config = dict(
    head_dim=128,
    norm_eps=1e-05,
    init_std_o=0.00943,
    init_std_up=0.0533,
    lr_head=0.00696,
    final_lr_fraction=0.0,
    doc_mask=False,
)
Each number is 128 + 32 x the weight over its row's rms, rounded and kept within 0 to 255. Layers, rows and columns count from 0. Numbers have three digits each. The size before them is the row's rms in percent of the matrix's.

# up: layer 9 MLP up, 1024x256, rms 0.115, rows 966-990, columns 0-127
# down: layer 9 MLP down (transposed), 1024x256, rms 0.227, rows 966-989, columns 0-127
up966 103:171148106122176057138085153089079125122117128116113184086131161137119112144143148102059172125102187060077146127159116169113147127090102127106142121130181169090142166106123158124101090171142121116062122111073155128176176104144149102067112152108186113147145118114146092105093126136188139129083130126126105076129102145067090126096104127134127110126178131164138102181129140129134141143088
down966 108:166120180076168120170085109116103134163111128132109190080142109101155096085140158087088160096133133099135180132130110137108130141131112117130112068148052123126183085117131146172165117196113103129110124113097158095140168093105139119098093175140175124181106098071169157212180167076141151153123082056189101091175072150144084146118123114151110128154142119175132127119097104103107221104070
up967 089:132194144124113132146048041175163117123143101108147107104127186163093174092137159091095107126102148089167091103163167150128107153116104124140156096112144113167184148133143057098158134137186136138117130192135111093168065080064061160134066148094150129146194121107137111091148190127149119151130091153123138116112108096113108134106167141118072083112127067167100120140095146174149141092148
down967 089:125128143165139142112115194180134128164164100080147178171175085110123133154093121151125161077142114110148093122089103172179144075091116186179058111068134189136112127107086080146124112147165148123107139129108177100079114124098129104156135112125151142079091192155080086165118111144159198139079083089164109152202080076067169128155126111121122112085093127137171163120190109138165168102132
up968 098:140167086070187142103145131107080134136152116088131131134142154136134097122183112208118082203150127127113153118139115141113123153119108137135097100131149058124182123105100131148145156149143084179050095136107146105144136192114161122116164121122114110122101098113103195121140100119132177095128143149102184107149107162119191151121121109119141115152119131110069129167092185142106105127148
down968 097:121087110104163129087151101131140107070136130107121093117175103137167162132062075105171082063062103125130140196113121107128083166128124117157155099167101158131169142183172092108098113124144157106128162193174112099173113076043164123118147066122159110112116139146167073140123131117110112115112098127082089126138142125145088128189170093157112141148060127159151115102149098119149067135116
up969 099:096130127129134111208075115140143113140105129106051116147172112130118150204150227159120172141084126148131089170128093114139103112113112069152160138098117139089119140077114208128107110114114135157127091114205102172116122140106110151145068102157102059089031118137165118149113150142130131061145115148119174118154114171139147137087135108076177120100162174096117075084112137112083141127165
down969 101:127075128120117171126088039131138172167076073088075164163200120128063157114070139110142144154127092183098152170177137151129108190148116145104083114178183085093101097089166156155136166115133160181147130144094122130105059093116079107175107162104122170143116124137130162118116089122099117107140147175128098111157138133105075112158194146168139188105135121088137107069110108070103132137157
up970 101:145141190039164131120111140099200057136148180117137108082105141128173054072127152194134121191101113182134159133140123127121111072084128162096155128124122140159156102145185127106147130106113179140147111143159126040189127125164174117161114081141084153162148109119125148114124122107154091142086171084117099126199168122098081125149138163116106104059069161055145098108094082135123123114221
down970 100:131142110127194112092153126100096122141152169121134111115118167143121131059163118114179152096077165135157127144111115138085099114158133151165131130111179141152171139117138087173136122118126173131093113131136138149118137160069131125076151115153163158105105143065188165128152122157108160075141118157137143097075156189170057150115190112147121034181113116204147132148168123135131134139087
up971 098:185156147130121111192125134128101066133149214143159108119077124113085123150156139154086107130120143097114105179181103120179092144115125147150082161123090121118109134140094120130120143102127142140165139096143108135093120149085139136133115205108116158148057129164156113126083084114144163146130167082113188150139135183053181135087146104123111071096112106122197140096134082133147102121151
down971 101:135087158130088162104135156109077043161126139091126092083119124162075095092125187138121155151145084141138182098117126126054095115121116133100118119120130090180093128159124130088164135153153128124087097137133215122108159100119100115112141126094133136128214091162128132210141147159098097162136118058147085125123110203169099108121138136126122136111066106154086094164151106150132131100124
up972 091:122106147156130135130085155148132105100110179070149051135167120137128187183193164227136124117115138161132135139149149109147179148154149128151093126159138137146088121104109093098150099064093088176144180137134098119147093180108082100102121132139108074099136150108102140148105186156127127104168085109116132110128158114133157121037185149158100156110129147075158102097113164094151073145170
down972 098:136125086147167127139145072092089112154075102129205135215119066135172132124128114169148188094138111233138100155184154137144230119129112160091171147161122113138163145169119159091136112140149156145119142113147158095086129084167135141151100128111101097119149163115117079124113149174105163110164068156153163110062112177099220120101163121068129127070165136110097134124135105144095192062124
up973 092:103134076107082140126127123135118139123141110132069173128129179120147077151182148140102154168109087126086130217105125140114103136111132156097060166109132145133103053092116079087057124122095095146090064147125144098155134122047098172106207137138136134124085117163171123128117055158130092127100124115107117106167099178101140198153181095092178122086045113108104127087098151164166107107171
down973 097:150143018121153157052100101166135073113120161090068130112075025156133087167147129118149134103138180126143074129112161152154140116109074127084168112138160133124114119135117111107096118120138061134111130147109127158145111136133120115134128055146110100155141150139190111156160192078184176128105117091159079180104127064106161109131145141159115066139133118173153152141090113122116117084105
up974 107:120092131158102079148111137133133129104114136155144103130157098108162059139117116082205094155107174127122070178133118164095080103112137125100119136098167154080062119110151106103133138123100134135147110156091114149073134135117158124148160187161129040151140207112114105147123153204143139105071170138121074125162066181175099157063091204180160135177122156147125149182138139102147109120096
down974 108:172132164174082171099088110166174147155129111177176132098066145147123089090080148113129146210095140111110145079126110157096078102134224112089136125173096107120094116126127128141132135131086079121153167164093101140106147145143099118144120103146103168110148139099116133095076084130173158146133161108112119162124158146124116185171173159128123142091135135100085129159124172130041112129128
up975 106:115138115123107188124154113143150119106178161105117117153132090133116148125156106087100122146126174127153131119086123170167134104094099099126068131131142147158132136123147148099069064176180124094073099083114123138089140138109164123120171139193149128179119078155090063140106165087095118146153153151147129124155113146159116166148083085146164144143106156105124146095126153172161138174171
down975 108:112129144146135186177174097120141117127159149097163114132134091091211105086161143212133184086169096164140106163083104114131145110068136141140118107099130164089110144082111114092114139114167140145115074156097163147156135140110163140085137121109076126183147144196150133098197067103090189159130071164121098140157134135070146052117132137186153091091115127163168152077180147121141134123121
up976 098:116116202141095161174169216108128168136152089112155115139146078112124166136140162121122134106125079101083108125113116164112077163146114164118056111133136145098117123146135147116097147159143103168112210120116112114103122123105103136144120130175174131098111182080120168119086119141101078124204136161131136149107126093101146129113102179098128141181130205113170236155132147110099066108140
down976 115:140108042146135098089084074117130088185152170122105142090095163079116056081105149094069120185135158184143128118152191136125114085148127095212167160101103177165135171090110109163134129117153140103133110165094164119114149134184148093111109143072130116113102069163091105182180131124141164100079129133114100091160123156124126116187128108095121103054131070130105045101132180155144141170109
up977 106:081118123113138107105125176176136115100081160113121070132102119105124182108131130123197135118093122163123130145147126171123135149124139138164113171147071087186160125123110196133117108118161106162134131137119083076139099060145150115160123153122152107170109122102104140130157106074117130203102164139165098127157176097175119162160109146099147114193086144078105177162169229104137111155093
down977 107:170121138156111114092147106136156183142176073137120070148154112125093161108159141093140154163134158135115169115032152110115176127133130152137179162165110137176130124122122098146114082118147136128122147170079118110170170084142086133098097106091105155113128166121153145095168133135126130157150085157134088131124178128132088095130132099184107137141119107109101073157134132111062134132110
up978 109:168125165138162150162153176117158133202169194127081133161118106110084064128101125042167148161120081130119108132174079127119169092143139148126165088096089131173104103102126119096160119117150194148139119063105130088146142102145107132151099119122127086104163150141126088134058119123099162122112073160161195126161168113145124116153152133135131171148067089180167131110092119168084143123159
down978 104:139189142111091125094185110081106112072071080112118138102086123166122152146139146141201156092114094086144119097053118103144173116142163112139159054154152152102181206144162112127092134140109086119132098171087143101046079147170118116118160085117132165078083133097145166166152142112116084106138157092117069136156120130141112141148145134087157070091100176128180146169147101149115164139111
up979 104:184108123089163070134205167148133142154160107130118167123124112161122085187167137149132131136115105085129161181127136125196109101109146110169112102073180121084147117183143150056139132116145096057131171105129127147150147115127155113111127094131142095153023137118110093114130111098164127150111144065136109144099098157120137092068191191076105161096168167127138149153085084124174063117150
down979 109:100172118184138143112085133144116122090156099114113093122162124136099073134159142135181068111152114103135159153139167121112117105104154118072101067098105123151138182172168205108122090142154171087096185151139196177153137176209131118093137183144143111103082102107151135170097108114099127147127106087164120140139149112079111080079140107153099064176149172084128090105142090118078128083143
up980 101:071142146182067147155101137204116123141168145132091123148102127144139119163171213116089157142120156173118150106104140155097130103111117158150124133099113164069150100118136133033044131124103120139125116162204160142082116096143129118070129128098118136139118126101138140126057178108076076159126187143179130065070088097078160164106108107120123142116160170149126116153108100114135122096149
down980 099:155094179116149099119109094098138124158131191139105100124096092154129171091142108148099100129132158131101092095121103075068105104088170058119087091161130177127165180136115161155136096185125121112196130116160056130196142115117116179171169092122125122193111139079140069140097169106152123085135103094109134128152099066103187079180120142144173086141112164149169125132159120101177194158128
up981 099:101117135071023149112111149125131079135141136140107186128097116139145134109123119124118167145068087080132210106144132139169138114109121164109197174097182204096131117076161141141114152146105083162090169032123130101135097123149161108198110154074114097109148110159101108122150082133108088084027104117148113164077131128147141131104100099169119102169141114143168135112147105171149188167115
down981 100:117186155136057091159084089114092124145146135118084173141093150134096152121066173154165150094125096150113136177181132125115153156136152126088179123111122146127112079117050136199178100104092116146113133084113116149154150103158178050182104137122086078115113134143120083138095116137138045126059110142191122165192144165143098105113132090121120126150126154130145150129138170081138204118187
up982 098:180173134149119135136101084147161104112177113103114118113170163187119152077024094148103080176122106098069165149163146151078113106066118088112117136139155108150131135182145192100132114125079130111115154193121125209111143103096090112123118112104120171130121138061151078176107123144135131093159146126127086148174131108071112101167110119127111081158148131094082066106146104157141102185123
down982 109:173140161148101126100078098083181098106150113079111193131130179168179079139128139106128089134140147108131167172109167148147096115093067076109180105155107120189100083119164147124138127139127154060120122142099099158116112148118101118060087124060153167116089125114166074192125179088202119171147172102087111099135164080130115150106123148125090097140119138162115125119115122132094158156113
up983 095:179096119102068192149124151128128101145169078101171122152131152163168139151146130133139127103139146113106154096119108125188134137099156121133126156173150148083099111057113154049105112137113141143116148130122174156157145174130204138123081157103097170101148153108164135168122113194107142082182097139152089172079075062061083089108090107140155143145126134122187109085162162090102149141163
down983 095:125091122155130131158176142128106114133239208141113182121095164141171126072126091126130106069126080129098128156167122136149070153174145159149099112132060131127127108126098120103077135121162180143162174112181153161105091065105156176083125151186177152147160112137070120166094110125085102138117170104135154151132122180126127091097077115186117129172065101195175168151098074131131113100134
up984 105:070092088148129161059172137186113136094124138096138109154103067088173135190143141114148122089087189084124133087195110165075153075181180063095158139164107111077154147053143136119109122166107129171169120086119168179134146146118134137178155112197163159146121125115076109108115171157139160107163174146113094111157128161150113115113084127122112146117145090109143127092127130086126115148176
down984 108:163115162111196116161120098172113087152091081120114107133130137112147137092139195137126119116109160126110135069105132114181128171161154166103187088081137153089117107150127174173145153097193173130121117137117131205132109123067113091125191121086152110094160133144140096110110097069150172126118109171117158121089161136157201091126099113116141172154103156164192163136178115173173187127052
up985 107:154146123089141089100138150156149088151149098082163108095122122184140122138156068163128161102168099102114123105156157142120135131134162097191108138108096095109130128125114122130112158123141130117160121114122135143139097154166164134079042115100186134112174134095136162134071176154103154183134133136129179104154117069114164103147107107124111112108136111082072064134144128105063104103084
down985 111:118096207202171108075163109143147119128159158175180200167109112138146131152138159119091135142102104156102085155108058132141124102126122114152102094157092145156121137119117062114077140148129078118128145144079125149158193094146163115120053124169105153119114116135144168111165074187136126133119047087113118090155156099101207122129164110092096163106087162123132067096116186052120156161108
up986 103:080091147154085134152124094156119143116151138148129061119132116121129106130120108122126216127088190139120156142144122101102125186078104104110097159131079125134156115165111193121139169130116127168135067087153162134138131078159140093166101131168102060183133107095142117137125077105155152131111170151095094136131128120135156195199122142075140061143105079105141126080128193116107141144138
down986 100:131119108127187116139147120100079206136142127125168120114173164115108055197158154148139132141091126061160128104082104131124113157165103103146222066106104121129117164123106062109119094103109149138183102156116136089118131135122075096134115165102099140151092076163137119140152114116159158175156117126127142137149056130135135107133142133094081112115151113095105129169118111071131099113152
up987 094:088072110172126106134107089126102123127109148154077075173168087144138124114104137170108143107118122172110077151162131097095164155076084140132136128151157110130184113132091166098101145183141067093125153110110111096142114124100160135145101154079176151114158172122144171148133129145153127090119149134112125160072107106088052087154090172087126134141135125159179082103119092186146149162112
down987 093:124073136118147129098206167112127164117071113101114121137106121095172130174162181144104153109116077126143132119143113133099113092145151104119118106109136120106084147133131104145161104116157140125126094158125069214110129121090101140094163181179117178126056138093080081130130149134126123122162143121128142102195106158118170091148112116092089157065136146105072171130158160118170144143164
up988 093:147145184101088123111122137151141157075070090131170111160132072091149140086107168103158097083094117111116093109172129190159134072094094215195129138072132123114165103106162151152117204144104155072164115138088140120149141149104106134130116149145085110126161130114098150164127119124128104118139162122130118115091116138084108109142122075160073102108082121072098097128144188178108160096152
down988 093:151161169152155160103106134131100120144122184106149140129134196100129062144185123117128125142142161093163168087187094113071138132063180079096082126117133076117147129094124142091134100112154118115096091091153110122162201128086110105065139137145110090163112085137165164080110123139157163140157087127136106156128090066172090128168090226123167203142158109115102123082157085144124134124059
up989 102:110145143171131190092133156110087116112111145054152114146147115196132110134130136190151141092098090127178102132163121119108140089146153129122120136103087073099169151064123115085096140129127059159084111119162175159113121119091138090128050161088104152150129080145054166170161120133065140118146108126154122194116111055126142191153133122147096116154125138108095144176175161133099140122145
down989 098:163108103100129163140152168140185143101164184158097129168137114075112128106145176107145120130120142091091148087160171141118121144147153095100160156194123078121190089072142092084167101108089111102132131135125132164112187136083118107141187080128135120119122131100107161087093145053085160132174152091126127093066150111116145132113157107084127183168164178142119104191136174119099159092178
up990 107:108099103080158141092083170122157107160084116091149149101140160073166130150120167180152151160134153168140071127099084127115142137195135180043160169104132076148145117128101142083171092099086145146094136133121224166050108136183140125117124119082147084156061173114101160096130207160173176085071136154126105125200089134200152180133152122163076124156083079149140128127094106127129077163093